config = dict(
    num_attention_heads=6,
    norm='rmsnorm',
    attn_scale=0.202,
    parallel_block=False,
    beta1=0.93,
    decay_fraction=0.761,
    train_tokens=401700000,
)
Each number is 128 + 32 x the weight over its row's rms, rounded and kept within 0 to 255. Layers, rows and columns count from 0. Numbers have three digits each. The size before them is the row's rms in percent of the matrix's.

# layer 4 MLP up, 1024x384, rms 0.154, rows 152-365, columns 128-191
097:156107130172150131066116091149099152116101164146141142160117105136092137085090166146169129104096091165110166130146136149114137133125169153130106179092142076140142175064172136112112168164127129
102:144094152108153115158163173138182144163127078073154128151177141153106170099107150148148114150067104158168127118160121067149134123154128143144169133108086147139174089160122059148107107132186128
097:137097135151166129136150053205169137119135125061110159149095042160146117114021157188095117166155135109086131117136115116105136182147108138136119149154125134161159135165066139123079096121110148
098:081152119106143136053111147066146157096077202119133044126143139128127040099140127137149174074140155102084129108150146126116163128138117138176175084146124132107114181080107095084152167142135102
102:158114144153141133166099093214144165124096095155113159144144181160132166139149089151186101068190154172150080160135158110102144131077126062109136146104150158132192133147106100132113062137130137
103:157133163154119066149153152112081122086098164151164120118122132170117083104121085125095152115116201096148135151091140156113128133152137144144143108137209139131115119154086120080123138137142167
105:197081092132098178108175081076147151092149059125168132104115129104109089147142161122166128131102155151108138103055117115122082126107127169151234178146121120124157106142120158129123154128090174
104:117167157128137126151085109181109173109121093094043184150114154154151085135133152111126176085126091115113072090120153145092108116128107123167152104096128091173191092100148155157147096143127161
104:137124139135146114115115123166062139113125109152171070081113107156084063155155160161128057129097090215110191094097152169139123135153075153132095065094135111164147146161157122153137097147108119
104:135141154163102134161143153078095142174169120130144174165132110161101165124087131128174157174059158161124150102145103148140136134111179095127143118134129135108145119138152018114093133084170133
105:109068168169131172096072156155113105152164139086106133146132110138095120169111127108097134104120095092146113154073139135135123110130160098132178138156155128106119125083121124148045149119112176
100:116118176163141152156179131106070117162163168068107153130149186122156087130130141177179063146108094144102177139135098208102109141107202116053137115149104171111113064037098132120128112131106104
101:148084121095093131078186127144111116143122121143103138120146156079084143163099112122105084066104155087182125136149151082156109116120094190157106134146159117128147102105123150150139134141099108
102:175181152134160075114049166129082155151146090100105118118091109119127136146180130099145184061123073109105117144131090118159170093168132117120074182114152097123076121087095140079136097113107147
098:139150135082142155099173140103094134101159137114098105168111125140178124074181131121125108160080127080114145070145204083129138055115156179128129133166147169124096092095190111110147181129143096
093:104113091096093129146091149127136124141108114137193107085149139240198095086097132102184135126127112101167126101074037175168098108123111181147126107105091120093148173078150141097159088131138141
102:184101142133179121082129134096098070090100115163139132108104173104055136167112090160076214136138050072140214150118109106138196124128097134127138078138099142166133149143159092116107094105082108
102:102162096157066077159069090122126141097146071105095069154132136114153132158110128141054094102157127136198166129180077079098158077143107072152086163140092109141160163101134124134126117153148064
100:116126167099090130147161133109139144132101084200125121090120118088143094151132123177151206094159161150137071105024171108161104098142143113198116118114128105075180138127170195130129138133119136
100:117110137169110143086114111102154133124117107105065049122125167145123062135129089081109131099154161159167056115111131131144121177095148084134080160094120139137140099158130044144124203160107160
104:122133151085175112140139170150109115107137106151140103159081119150080122096173190103087105201098118179125052114130124076128136126099160177106104141185140110150125152118080078197169121127086128
101:135128184119139117165176161115081095185127146133164180091107173101104124092193099115167136143112128170138167117113108125149144092139120128139122171139122107137133137119100081106082101112149156
102:151141104114110141192133154165161127137097184177205131114181140107114156147168184093126051145130155078129156132131131144151110127102131145187103145115095114174129155129125171130114130116165145
095:128155124112132122120110114131088160168084157135084091121152117119163146096134122158146115129156146126223153140137097189186131144113170085132154104125076152125221097144126109124104125063146126
100:125137118122157122183079085072060114113120100149119104136101102114152135104126073134161133144066129115129124127103132092059125165093134134073135112164157120093091137168121171130104164109123155
095:114135165039103130114136160126135182140178107065119135191112120176126106136114122145081115123164169145086136181126091122115130131241101062158141149095146101205100164153134110082108129115169155
105:104040105118077149109125148161125110159077139143180127156189107078142129183083118117132132180116159156134154124152151105109105077107153128138126088128121128120132162174110112095054125123140111
103:141198129099188156125142128107116100084138151158141082119059146088096164161077114111167148104165160109118146170078121202142141136128142129132096126145145145121106121129110093146138068128128081
108:069074079087088121144089101154169099107100139141171136116193152159232097172114219102100121123143157158130140116116052115181064118131108126099155125141139118101101087164147070125080175160114132
103:120130160082148115140094067051142153141110152144120088113082162119102136118147134125169117063124137114111131149133110139115121164131144107149082154087151088105129108077190128129150133131118104
101:160077120136111107124111167077121100138121172106086131122127124136158149133151146091131177148074137166130128081114106121159148085062142106077110109144069117124107098120149184129140117163102143
097:103119104059141156118121096185133086102144091116153098102128149151085142127125121092073128156085081092035150160191138154137074088183158132102088132137123170132141193203148194155076144127093145
099:148129144129121074130149057092118089129085092132158135097214085113132118140099134118118112147129090086164048103155119133097168145103156159127178124113090119101121136142137124080140127129099129
100:151158118109199198102164101167120074135069165105141151100120174133099093099182078148142194146156079165145083144130120105142102078140113107138123116104118094104206171130148160103095116137147110
104:137075122057123132130129164136087061182138085154144122226150037176143136059092120127120188115091122156178098186114187126103085182138093110180111117156121130077093094135129132172115181122126204
091:117045065132187157116130129153082184139118095057100101161135116187156162100132189106160103150103092175140169129104161097203103185118131112153078095116150075132128056145132177098133128096099105
098:132151101150131100194101098116098059116140125127165159115117047103131132119138232167061159124150106089089179148086104088109080137156152140158119090125112121117181110157095106180127120054077063
102:097150107209145098129058125103071122106176109133134156108128214120141147102133077120132180124157198156070108130153120098187145114103115152141183130110156105153138114143116091130087110077106117
101:096121159063127098137179137173103115135140132125158079124153160123111133136128083177144145166128088061106112120162152095136099111139134199159102087123132176120117090135118117154147163105127106
089:115064125120157079112124100131124178159116135149100081111135150133135157075132113078102126180119146047099143121129133150131138143148128116160147129122115116032046133104104140169088154176081127
106:127142097137106148133108123077130103111137166084058165102101108122163140100136128096120076128141150167128082151123092141169134057138151187111091141142099066067144131108168088111209105185166141
103:134092115166164117149122113110134143118181108166102179125167066169131105135115177121124105135156079199094147116160140153108034093162112162141049152149096105091146100123138113126140165103164172
105:171120071145106123145100166129173095103130157112125128116140096087085144095177138178118139090125116163135099148151158148168135123143163090162071165120054112150120119157097115182123087168098095
098:105109132105141174171182124102100156120160130213091154140126153187069149107089083097114147123087155158133115115166161075120111174144170151178120118145166167071121141144099134096119120175061152
104:077091111176146087141127091083137183175094161138157135111104143137070116112179118180131095102146151073084122054129149156131111160107163131145170157114146169078126134156091078192102079146207120
107:125142138144093135080155082149166128144172137106096119077171126174071166161107190097147159111155112069105075112124091143119095134126133126093093184184180144068060081110127064137150200111148100
096:230141064090106207139130148129094139107056078116169127111136108095132165155106142131124140129077116146106139121149155150142134151115097188153081106152212134092079115128109125156113202119130086
099:176118155166116144129146152161079179085151161131119092110128130160116095147127184212105106099169195158114124086104108153104137152060137104122097105106169129172172170129099159161131115168135127
102:155085081151128103116106088141168176134114113090192095045135100093158143142116115107088107113124091105073131118081164059111094133182142146108109154150098167126156127121064154121155133126066084
104:114130110149123144103120130159163091162051151097154120068140132133194123171121118093193109087127110172086154114096152122185110077191102075131086114180123141112120114147108128136127161132136121
094:144153136088095134141058115133099067114113092138068146099131098117144140153163116093078136204106142146130152157104097141167106108144137149106127130187071069081072120122132090134115112109142133
101:193145098178156105144098187134068157110186139130080119080082069109153147091130093093105133130122138089130126091108172148094089119103138101120160147148117117112095137131126125096101137068089140
096:125153083128086122067175076086072112104144121125140147103069150135174132132119121180153118140133109148177111161116139078141135128114144101091117136173075141125098124118133109085161131068128121
101:074109157171125142188118160143126081105131145095112176113152083134087116117132155064100153157143103132171118150095136147100096150167132140140136103075190122119078109153133067080143152120189155
097:106117134109173170159147088150140107146072085115147105141125104129177072142107115149054159195141126120156155119155157102157133115121106115037095117062171156141095109036134077123104152109113214
101:109129164094174114128121100188133125128110090097110075116183162127119154057139186156107117081169132158127107070131126145076136141113184078143156145135130053079091129069142144127127177123109162
104:147147123123112143085194104166116107206125139107162156135146116132153125081121165146096124215154147075168106178136140139179116162086135127118145075106153090095127129161125149136132187082137116
095:162077079170114186146116098113046137185144146109128119133102110111111170110088073169130127151077103128195094148110079146121155095087092124188135150123129099153130101170125178116144104146127165
100:103159110042188141176131152104209142122068138104128119114134095111173062146120140156136126128153147144155139164067146085087114102149145114139064111150169175081121118132137128114122122095145138
100:149175150130069150187163136136144127170128148119129128185160148123150081133052088057141169101100148182144082097125123059120119114133165127116096145204113156140149122174089126094084098084140130
095:164149072144164143130089158171108112087177143087152145134084165101068087100161121163255112117158096078185147126187139160152128122119092156180082177103102102108119101152169123122125138135153173
091:110167146172162128070158117089121118136110085182141188099186162056134180093136151124166142136149203101170097139125119132144124120101096125125124146153115113125132109115134146131111116167102123
099:147184198111151152169031168125128104171113203085117135090154057139162130176123158110126122105084152064121140113143190137128058095115108176167159122122135087172093159105129098115157148196111123
101:117093152118164141122123162096145102117157140162086058110157215111143142122172100148107156107167160145062142113098132093122137138074094125138179140087136157144095112126068125164154150125199128
099:145117130098090154148168180082131123127115127113119133096161094093154130176137114147054094138135115209123112076154086126108168105161110133141161135109162184120132139172126092117140121185099141
099:101104108099134130156130108142070156077124152121163118103105137166151086170114130171140093127122143127162164085121102122080144129064070041120170180155151115172105120148158136079080167171070116
098:114108167163164150138143206074131122125076124111143181155123170169103130112140113117083148176105153164137083134110127083133172096102124144116177124101094111186140141142121119081129200091082165
108:126138177096093115148130161069189144155130142154102103109128148169140109142141179091130133141109103135106149113095172062120139131135158175131073134163139122114127124167093176164161075124124126
096:135169138173123210167136130155058113159157134143110141143109128134104055208138126115179104117132087131149152098134134142127080143089106085152111107097131153139077083146151112104134080139169123
101:092142121170115126157198102146130146174092099123165106110143138140137098093157187112085087120147143132172160128107131141121135063152090110161148078109112149132123115134149148116137092143181092
104:096143105076137149064147141184092213118112141130101066112199072135116149134118179108088119072122070102115084172100153112167133143118099174126183104143094117123082121158222157128089188132091115
094:159164164124079129082104136161158129186142140187106104101138111128077186114116150107150099155169110140131154134082108072052139081094103120102128105088104126126165137095054060101118083110187138
109:052157102109103097170118108155092158134104114117086095083137157171142150070140121119155182162144161178194139148165098120189135071116138109092149124154091122081185119109145089157141085124110151
103:148087124112111091172127111153094172113208078109120162141173121128131160089187060090151117103113125114108149164110125115108136159090127184109090082121215148114215108141132137123141079120100117
104:155110153134143133121104185167084187106135091146121093110120101158042087148115139171140172127073149083129170196097145089109128163099210105132172146078088176142182110105220071149114117122120124
100:109116163178157085102113070108104129139183133092116175166170145135103172124139093075112083130072196122144194158119106154141109163203184105136127090099128127102156138104145176135135143094110089
108:054116100133112103095112140139152077157093197127120118074139115107156136164141136113075153163171096100108136125114093132168098153158152108147118039176130185073161142144140183127186112132114171
096:102173172132137164106105125162134111186132159135088089092162160077162130144129090163116128089136093170110151085137110098164092118141169117143115182117140147101092099102169124172124084120106119
099:116164156100021215090143119131137168141138157179143112148156146196109115130151090140106108116124113195118232158120157090090172135142189104115175110104142106123163167146120100111090154144216075
095:119090163089072094087116119141132169111125138106134187171155168127174148199152102133093164120151168109082150113099130158147132121101164188098122117143115142084131138113091120148135089147092119
099:113126134158111103139151118162102123068091099151097232068123107151106153060165127187122155125154152141186169127130119093144135127140153162150144153156133161126118092112131081103116125134167187
101:086155064137123120113121113089143093103085157091168091170089131166065116156115141116128096120111132108160094136118137105169131100137159130099077139131162114081098195148108120085146186163065156
101:090140177160127156152142131095121137159167152111131181101165105104167090104087137091155086147153154108157094098101096121116117151146089109101150049155151105108116117121121132166189129121147128
111:097137179119077110137137084089149131171091081092151164114114137131157116116180154135144162137124075094102180157129111119138143155101084192159197090104153080100060138120121116148161120120124118
092:027149181134093120108208144123106140062180134165159150130187136094134118163145138125156122101115128099107134137132153110209095129191114106153168083098133139170138114166151104193202153148121105
101:181176071101133071110137142067120138142089097146145157175100136085189095127128132162117103134104095128087168155164176088093134159115206180155135151134104057065144108139140132136167116110200095
098:207134122107139125141167143089084068102157090094158176115141152146166086151135170173156181154140131160169096087146136153177135173166131135166195107177135099114156187114116144180134087123105103
102:117126144119145075106122095138152082159078154089123146103184116089103140183065115111152082129087128126103070139154135097145083172079128142108126075080079179174097136132113143122096134085073145
094:061115188123103179196147112160122086210142075120141115153149115079168158153108142122078019141125088138121157152133164095137102119133125180111131114145149098143162169072213125104115119120119097
102:155083145103082143158156061097061065153157160140170130103125048144083135098165087131072143169165143151069110165096118045073106132150169091107147107156114121157091082156121163142108145149191116
104:133113112138124113081134193118097123163095149151138129118186140160148150085128112123083136136110133184151136111105146142086134142125129154204076152097128103072140123117068113149087112087142112
095:135106139140081146117143085069148112111108104131173158130173120183109133104106102134148101070208100159145156155111110105148163178093118158112122118062083155063138063086177127151142103084130108
099:112139138141136165103079091171103122141066132151140044086131157118185157126143097081189151123131143100130135117112167059107094162148136054114202115160136144150081118117163093211056122139087129
101:138140103138103157151132132184046142160107113095139184146134091216137192108153139142136143113134166148144086113114133105115182141190112137126153116130125198148115148141141136138144155114133126
096:124072131152082114072100142088137156159100135171204131120085120083095057145139074139095095159122052115044060116151147088101124156163100090136109088082081167129168083165076058127151045112087063
102:175156114125123090112143140163166096150201139157106096151168107162164112100185119140085121100118099100080087151100118150130117144094172180087109193135160099109176139109133117172177085151181135
101:097115176140134164088138087194164075148117174148134143144136175158101137129167150112071095068153061145125111107074134131125104057092155124187093167121097139167117109058048124192117140134118141
096:124146152102158122091148113133148121172128130118211148081130143210133170099100113135133136074105129098085143114144141072099199141183129123085130100112077147111138113149117169095124183169159133
096:093161134125106146198159136107171085131159165195139150120158142111146128121118157102113085099152124051117156102149137097135124094106161077189120141129125139071147119129108103138116186098147130
096:108091083137105185086211138231082044099145083126131153122148104133114135162130133122135125145128084180109086136088162147074116149134129135112114186106057122169161068087127099156097175115090171
102:183129166202165165161121187139174099147106097128091011116086147074086158131109135128126131117087100158143132174109138128088097160185114124069118175098159092139101133096160176109149151138171201
098:164132118167086143096185125116148110076091182152138119133148177154140168089096061126042076145157095114142107124133156101073143117199113145168134140158064165129067097130174110176134159110097104
099:114142152124177138107101112200134154128150156166140189134112100112120126108106163113085072136129115096179136122165176085144159102117164117166160117039104129103126080108125148110155112115142096
100:120141094139159154117102097096159081116120116142168122095132090090102165169181156148067116126208090124096136123109127116099062166145092113163108087103093166111194134131128177172100127120108189
096:142145147096148117180113127142148116118182173145061111164183162150135124112165105094150115136128112176094124180124167136132085149113123121153177127143147100128147115132126090121159136093166113
099:127088127123095102108080145176124071071103155144099059132172113083128113136124115066125072127155119180130133126137162096101102117111062139133143138130079188132105080211099152152075112126175147
098:180083125100160168115153097115123082116151128141142119112116141070075132146139174093151087112170100098132138117088116105053097111104165144170131155158146119143100121120105136150168129110117114
105:140123167183080096129082114109142128170125150098070126095122086100104089158154114163137124139129156140095161156162101133117151068154179070151115166113119105167061024136082164109084056161105148
098:113136164178120138152107081124170117171209124127150174161112130097141090200168116146102185140148129108100117100120143118183142112146148130132166183119104128102164130092126160134083113104132128
097:153095180136121134114067097094071141095167095104135119187124110135165145143134142157177130118087088158096109144137141145110173158080062114156123171108065138159125121116158144134077154182068123
098:125061119152085137086166125106086179106131120104132168187144141107139067098157121174107117152059147118117106152123117156081161109202137116116120092098138183096128031093175111130142202073130111
099:119130136161160140154091068132138151210127099113046094154094114097151156149050154081061105133088126128140203150151084072121164155096116149102094120193062108095114114121109075126115129172142215
101:147133154113128088103126109136063139151153113185052151212066157111071168170163138130151073120074085176140107123223108130094137070105160070157139135059133116146148132131109150133085159107151125
102:140115149121102151150185186130020109143140196110177130166119197064109159092159114117132129109157168135151176153115151163136155120099161146161112136185070115121152117079153065167121155105150198
099:100119125130141077105162140144151120110147104157160088131140156134092082105161132100119130127150098197081145139062144115184138191130058140142151109116124133069158111071146063097091075164118135
106:108107180109142102164128149172159139173133185137150168115094128127077132111082127153127138107165070130156135112101096113129125163123149076158157074104143121116157114088129104141112156067116098
097:159173086154178085122163192154123131145150102084089125087084173150139148106097137145130112092122114118104157089129102140200139150117142150189194142124201043111149151156143129136140107158130126
102:108184081087091134099161132126122146106128122079114096122127158187125087136109124158144117108102092145095064087128128101176096146129180112145071096117172099152108147155124124145147111171087155
098:135121094117104103101148169081104124095122110155144085121162121131143206118152078087111108099137159111077136059094085150154152147167073126102193056091138141104119102078146131141119119146122107
100:122107171057097157115097133090076107164084154114112140114127149118128128122097188134140073091149120141118129131083137147146110162106186146083131175126091130098143103128119102153123125072119143
105:115058149082154137150146141127135117180168131130085129133090213103132081099168099150075173175149080117091164135155156168125057188104135099164119189120114118167155114090104101159182136089179093
096:212126093112169135134137188123097146138105139137129189100101126097121153114121155087104092078134174134140153203105111152098217108164115150178082151121162156113130189086114114174107098182175113
102:095145126094114130107148189074151031121164117175187169146127070195123132099162106124072099099141144131134107066112135132134148144100069142134127115100180162155141123130101130109134140111171131
103:145154189091186102147191130114155179149121160040178126147101086145074108129152158120159133080087116154108132130073115079135137104118129146150120181174102106169153148123022115126150146189206102
099:112133149147205149106147142177133143109115147152145220086127143148077136105156135136164177111142150129098190147147129097072118139102115096106068102156197170139098075168080109150111147150092196
098:120081135194101102126136171099115111149208151116155094135124127135083160151148164174104157147151068114131075113123155115143111073089195127132131165161137120124120142100125110150141063048124156
106:165157101107201096127115161081150150140126153105146163030162109109092073122111130141139154132114127159084119093165152146133171133137122144110142122125119097146122155078159106119135150174180120
109:137144179180134164130181124067105171102114216147127067133166187176122133157081174088158189110069155123124112131113096123163116075102155158159200116047152067106110171139156130157156138216140132
096:090096124159131096149133105114075145075140083134162172122126172089137107110160088145080121114092141186124160183149134198117121105117126087143131106140083145117082127214132142125115112129110102
098:133153190167061164174150095135111108138108171126116163051166126119106133138125119107097087155164081099123149060104115100142153138108131122156141075147092210145149117138151176093108075138135148
096:127124106126131163184075140103129160087065157146128138111135134083172120152218105152151124104152126108167126090100107172105156148135102161128114139150136181152171117167116079202132129121108163
106:144108150123104108053085151127142050150130163175113173117169092123107091142118096105148166087180142156120063144177150143175115157152175129104175125118146064158103131109133136132099165111131174
098:084108126095122140107092137150116127086118138099137154134090129149149108122128143065118054051089192135145077121078147151182154164110094156130151089126056125092126086143168123148123177190140133
109:087166083103137166107112123145121117157147117114147105130077124098144123091133125136137110139102103100107114073182124129128149105102094133187133108148178214164195076101167073134104125141148157
114:151155164132138162180108152168094134136147128094173114087110068178086071094148133088127126112135101066059165154173153157086153106139161093125109129146125194169117143157143175097133101126167171
108:120143152153162132141129095119139068117090133163146207128176094169137098144154087136090180119115140114113080102131124103157136051147099133084141134161127125135085070127118159082175115075139143
102:165122091151124181124125113173094138141135099106171183078144141052139112098069119094145155064067127135081131099112104131138175144137081133101097152111181179115125104110081135072087070188055153
106:165123126189115137140162151117159161113163091122144081150146097098200171153076169144114161148203108178112136135148125111149158133085121180079169147108214143132124102123137139171076106144148204
108:078143158200151151092154172114061104128187082169142152137176140159143116139155135121117114092118117151098107122168125147048109073111145134177146123109123132142092155120083106182165106146159131
096:078091053150141168103178137107111157168100200140098247113101171188114142138083127182128125145126088148143078203130090187157147062099154151145117065128145135153029136118185125140139151105078144
101:100060095074124151162116147109153134131128105116099082156102121118168122154169172159150119164224086145143051147138117149088091081165142135212162115089120107145100111162169102139149114079134115
095:120194144099161160154110152103157109088100068155104042162084120025214079138095141139138111113069168089131100114054133108077174170131156147103083159139107177115111133114162147089116136134104150
098:190208120092079126150113139078134145131145157114154181152166189136088132135122121194147159129147057178109157109125162139178162146147118135077195010152142130088155124104134104174142118148159163
103:125109120161144129188165128162163118096111125118125122115159060146112152130136168123118092104100131117073083135088107135108126085138111158162140123144138108126125169084115122129089141122059124
101:044171069113105122131098091115117111135087188169080151168096135150094143134118142126135145117125162132124084171064141078078131119149041130090059125095146115123127166137162086169062135138147148
104:122113155112110178126111072159147061123095089114176138089114084105138126123108145121114180155119157096125172166140098131135137119103164130134145134129137093112090153092149149105125105084162143
100:160137144139178126143148144155129119133147072119068127125128181182143171151123139150149134065083158102117127095136146142079102093199120187147114134154148140136162159088122155163122153215102170
103:121070186127141150108166149164125131175101113073134076116103128128095126150143116107134186133125131136169102103115142130113139156126139080142124140227147121162160071116131094145120122149165168
103:167179108118160074128168118122164105157119180111168103134139166157117128121119130060124101154118173091148124185154147155119108134079169067110107116142154103113117158116110137154129135187152143
095:126152090126123155135127126129088156118182132135160129133107114175100132099145122199104112144109118180068058135143125106082193152104173136173059099103088085122081120136145148188156125152128128
101:153143089115145083122173093110131124125152159091179110129117078123147172150126116095102075086128109157165095121132154129150131175199158106147107121140057154112087111112198129139104167126091162
102:150225141142081166146164132072102197131100130123144057139119153110122102062179118169177159139181056122122165073112163123174171078126087145139112126146157165135095124138141058156100073101084126
103:047103077162084145108112117162123140125111149175155068079152159191076194080098118170121110148091177156091123141135138112079107126167082157182106065148162131116092178097154081146134098122097048
095:183165120117100067124150146154122131118138112183104086165165122084138147134065138097123180122096133128088147157141123104130133138115162141171068135148106149040111172148149115148136133122109149
104:138121145184107114109137142147055109129136129126139160111112101148191112153115098160142148091041153180129129108110088149114081111113090128104171182052137128076141134107159102115109129033212178
105:162098141155135184172151109103116147089059151132197099112107156117097202077133161123143131137118141194170100132119134161173118126117185114113137065134115058113106060116099088138126117128134159
096:146112155132132144139165102182108175109134168162133133181148112118158196112124134102137215144093178065153138108163119126189144174083155131170170148154116152116166178118092135127193162108133132
102:163157135171123126133149107150063132169132083154082143077079202145155093110147106149182158161063131141143095115106108128104145149163159107098105137102133083115103100157077125145124131136122107
090:077053147112121131133153135145143139112072103190127125093070088096142122180100126147144099071128181154111139132123116159148164131177076096105123164124133134149145142128101125080107145051093181
102:115155111142174111172113070145095108172115060078095123123142141182103096097088169125136051128188156116137131098166105179147111140103099111093162118128118104105130231191155156109074116086153168
100:151182131122159194099097134122072119143132148146120099208155111152163088111108114099183125103066108152132164122085068135146125129049187140094138138189098156121145163089159121150120090171103130
097:155119112095128111153127190046115105120105162152129046100070139106078177065149168105126179169142084095086117117127158198152137104169139143127146098106158196140129127107140144092120129083160150
093:144156146171092145070141143123118136120149193146148143116149145150105126107119120138194126143184097144046096155158134123166092163147095120129107150151154154112139134163161137143131083187099155
097:112147114122099104101121073171162055142166144101149151116077160188118136100079097168061197160091145184081113114111133142140142128077125116128098089172192164100119128130143157131161114177098111
101:145092149090131120128158111166107130153131123203089132108094175126097110141129187169120142078163134111079099130160103177140093091137135107123118148180118130112135099165101102173100113137149153
100:174173120160140082149118151114120114050131106104086130189104093136084023139091131112125136117124063113189136127128111102096141115105166134113102147121171129144069089079135112144150157102140156
097:140073144155109150118120152077124186077101117155131154158175138104105083098114114075147118153132143037169147065080151168127140117179161140147120173167090132142154086185120152147108177128174109
099:083169195167104130104058146038151119126150127181112114101080124139127143141184143139085138111072117148123114141104134141143034122129152096125127113120132073165107117141131089139066185143124092
094:173155181100073127077142156099131153159121124132166125081114081158105067132125175157155100097123162126152121136101088091137092106105180087159120160098127129134169100085125179098054220161149063
100:115070093065166110137144131133096084077131146177142075127187126091159136196180174149122125118194143162187188120124121111170115111129169106156130136159100102116146125194136125113118162153085037
100:126086165126101085129046114146138117080158133095165173157219094137112108148126086156138147168093074175061121140101112139161119172178106090140118160112180130132107148087105108137136155165108196
098:119134102163093099112136199100144182078108125157137135114102108112101102106173139151177160169114139126151142140109122126132113093107067123135169161202069124099157094081117102125142119119166071
103:085160159119094160121123090090113174147069056171098129177141132158146059127117147070121097075092129132089147143144128076138116169179151161172072097108125129096129149116130116098055123133140154
106:089091139096149131146136123099096123154143176114103123129141038162130144077121123108130057156119087134117111118101104169104107153120134101150183166109098123128139163132112098144156111068101145
102:079127126096147125129079180141089110103148096135111101074145103126129119071133163145119166148068163089167102138134157112080134114144159081150158114096141138120154192143125146126110054088151134
100:138059160161148194131166100123120133177152143125121096091077094136211122103150104092180120145116129091118149138153107142106122118104140131111083105126076082104049113119152105126103172145150158
105:189165121153109115154189089162159112115168141178164167150134090115143102099185102070093161110129105105138081143122043142159130088099103146114092169100140171127089081115097168107124126124122099
104:163150113085109091109082139130107145134094174150035112109134102102129140159104110141104150079129181131142170146111065118174083120157144159082162115103117126149119115158100061152089117125133145
103:106130151162159140087122100115154150163074053147105150202144068128189089139091101159125217147106131117117071154092144096150108134081136143078096146114164165148138128129127166110084119175065116
098:131153144151107178094136104120084157135142109164107142112158085065129190102092116129115134112196097118176125118154148094125177112157116126114076169103106082191150146170111110111142119097108152
100:174182076113131094172154098124139101175141128133158086149144182070112074075081129123075151096138140129126059131127127175121186155129164214181130159132128088120111131129129157110126150215102118
108:109101073126131168075099147111115122097133154187110101121083074131119121145133111146156083118123143166109097069143103142147138138112129096141161087091151175137126080111110124104119111122154053
095:229143144152109180120060105107120153122160154101150102131138134124121108129133155167187156103075151141092146118164121087184158113140176151162057113068121063169143089101162119141116170108139099
108:135156136122152127139144077092052194098143148165154165085111149123133121148151148096185118200112129146135113119138109152110160138114183130138080101163115091067135150108196137161133100084108135
102:112122172072090126138128134119126098146102098162160151082168151170126150096168169108125123114162139100166095146129108177168122165139117186094089143128183092114116149130105074166124128165128130
097:145124131153143129175177129115175146179132123184057175113157089107105110160150099145114082155136141135107082084121095097120186118135096088172142165126202137105106116116058176112160155108111181
100:100139151078119156168176099160077136103160157196106150092071198173139142087162177136123121117124109122200215154136193154111166082070147128109153103155175095112133119114176117104169138148144101
105:098083095090106061105120113126061125083143125118124094151182149163113110084081172076142132153136125158151113157124101103147075120092180121120167146136126120071130123086131166131100102133149105
102:111178134155118137117124103055114110161128090151139129123129159193122162115106096101070174163112126145145108127170159148190138143161156180140134135114065122166083142141113117098153119139119110
094:135173169121162141142157135124130141100079095124164163098117126072140141098105207160079150129107102160128122088146125094130111146136136123097154131132143057122143170143141135129103099151156133
100:182129090137152113149152109113067084169145095152121091098140104180078166125163094106120102108085096121193125115080131167102136090140147121122166125118084082159112069114166158188126171093137120
099:128149080148124114103097108100119133109142148100133150099130091139181191060199128094193132137105096120142112083175076120159121134109135100126117145151154106115130108092130092109121120123071141
101:120114116101127123132139070095167124126200127089149132168113134169105150148165114088247178149138150137101151125126123151156164133086097130089168125086123116141193130113098051108088165054145125
099:132181178167135123131149137162141148105184115149130134162124110143150094134092065111151124172089165060104119107158058161125117108089142158104130130088162132140114129163160081106135138148075143
102:116145149051106156162143060097094100126126103145165117128160115083120135099092129120159147169134139093127169171124131126125121154099140113144142151204173072136152096111187077109114129151130107
100:182148196139124115096137104171151115092103118115142131087121191148143149156143096101125140146112088138110130173076131152111142167099116121162146120163085125103125140150081177181099132107145145
099:150075143094145150138177173161102136187142087145157126187169142197123174115142125143160132178190136158116126158120134169160064153155118112148113139128148124116138071190111075129111106138088169
093:136124183130126119125105087123124149115093126148155135100137139126177078136179122164124133144137099137166153098121163107067074118106116146096172147136105124126077141110136105161106130154086127
103:150122065144106181136110085125110118099099103159162169138111105170141125121101099096135180158103148154139127119162090075106136132097090112118180093105126058131136161139059141115143107123115175
104:167131123089123113128044123184131094125158148085073055161134093129062134108114100196154177094119156109088118095139146121166144158132067122110108076181095151113067113146117181115130167076101143
110:141160119084114105105111166116119148102153163127129187155125107131130070185190117068149110191137127134100162141115125151156163087147120107185163058135108169200155076162158149156099132107129147
095:158128130145110113126136114104123156110161163122147149132157130139150117122105195212137067167130145156128171138098091115115142105136146141198124134203128126097121166145171162131131137110124124
101:115110126137121104129151199165083166104101195079105172041051105182160160181153158140100115168149159138108132087137137180165123149106148134079135120135101104125086120108153150167143169131105128
104:129108121090179117138105103179151191113206128120163186186148092123084123078093108099132167148115157068148152102162137134155092084130138155140095142126118171144170174178079088147202178114167059
096:149138119085089115113154128137120100127088145082172113182130174135149185154170135141076108153136147174171123169073066078142098156106148132167073109152123126107125159134084091134139117071153155
102:127127095077128097166118148096152101151119090085162179087168149126100059129110170111119191192154100208113120073046108148103124136146135075129160144122127147103145203195120113155139177101128121
100:130134154132092118116110141165179102096150112066133084147127116114135106132134100099166161139105084155157179120105163108122093143118129174175083130112157130125137170149121061137068109137102169
098:139174146182086177095095161129097112116168149152112122122156110151094121059086175153117093172155115074105146136141115127136090081105091134171075182117144137093139126152089184142168067068120152
097:158117149129107128136127192157107134167149138151087129149136188136112080098156145165140182093120160132085116188174185166097141114119067136143157135096111121122097164128129141130189131155117123
101:178124059112144128126166132174085143133086108191135071088158134072163176029152135120177128173164096139108071149114145134140099116115083151136143106132051098126115053131147130106139148185121173
103:147109112121129117157157157119106128135161095109076127123140155105151095126160186091130163123084121109147089195139170122082094161088160059194141125140117115095126117193154155131133123107148205
098:113133100102135106143173087084139138122185104169091072108079136153133124104106095164099149095057125126159148134116097129157117174069109149113162130126082116144110096136122088126089120129110141
105:114097108084113175138107090158155201154169103155123153145163159115130165123122136166145173136196135156151134140095130143155173146089120104161173139054154096155173104158123144117155147097148112
098:178100143132112128090115066178121132106092117128118121139152113118132125143124092173140158086124073103109105086145119109110127152149039124128154147136098112171148139140127086123068099116105120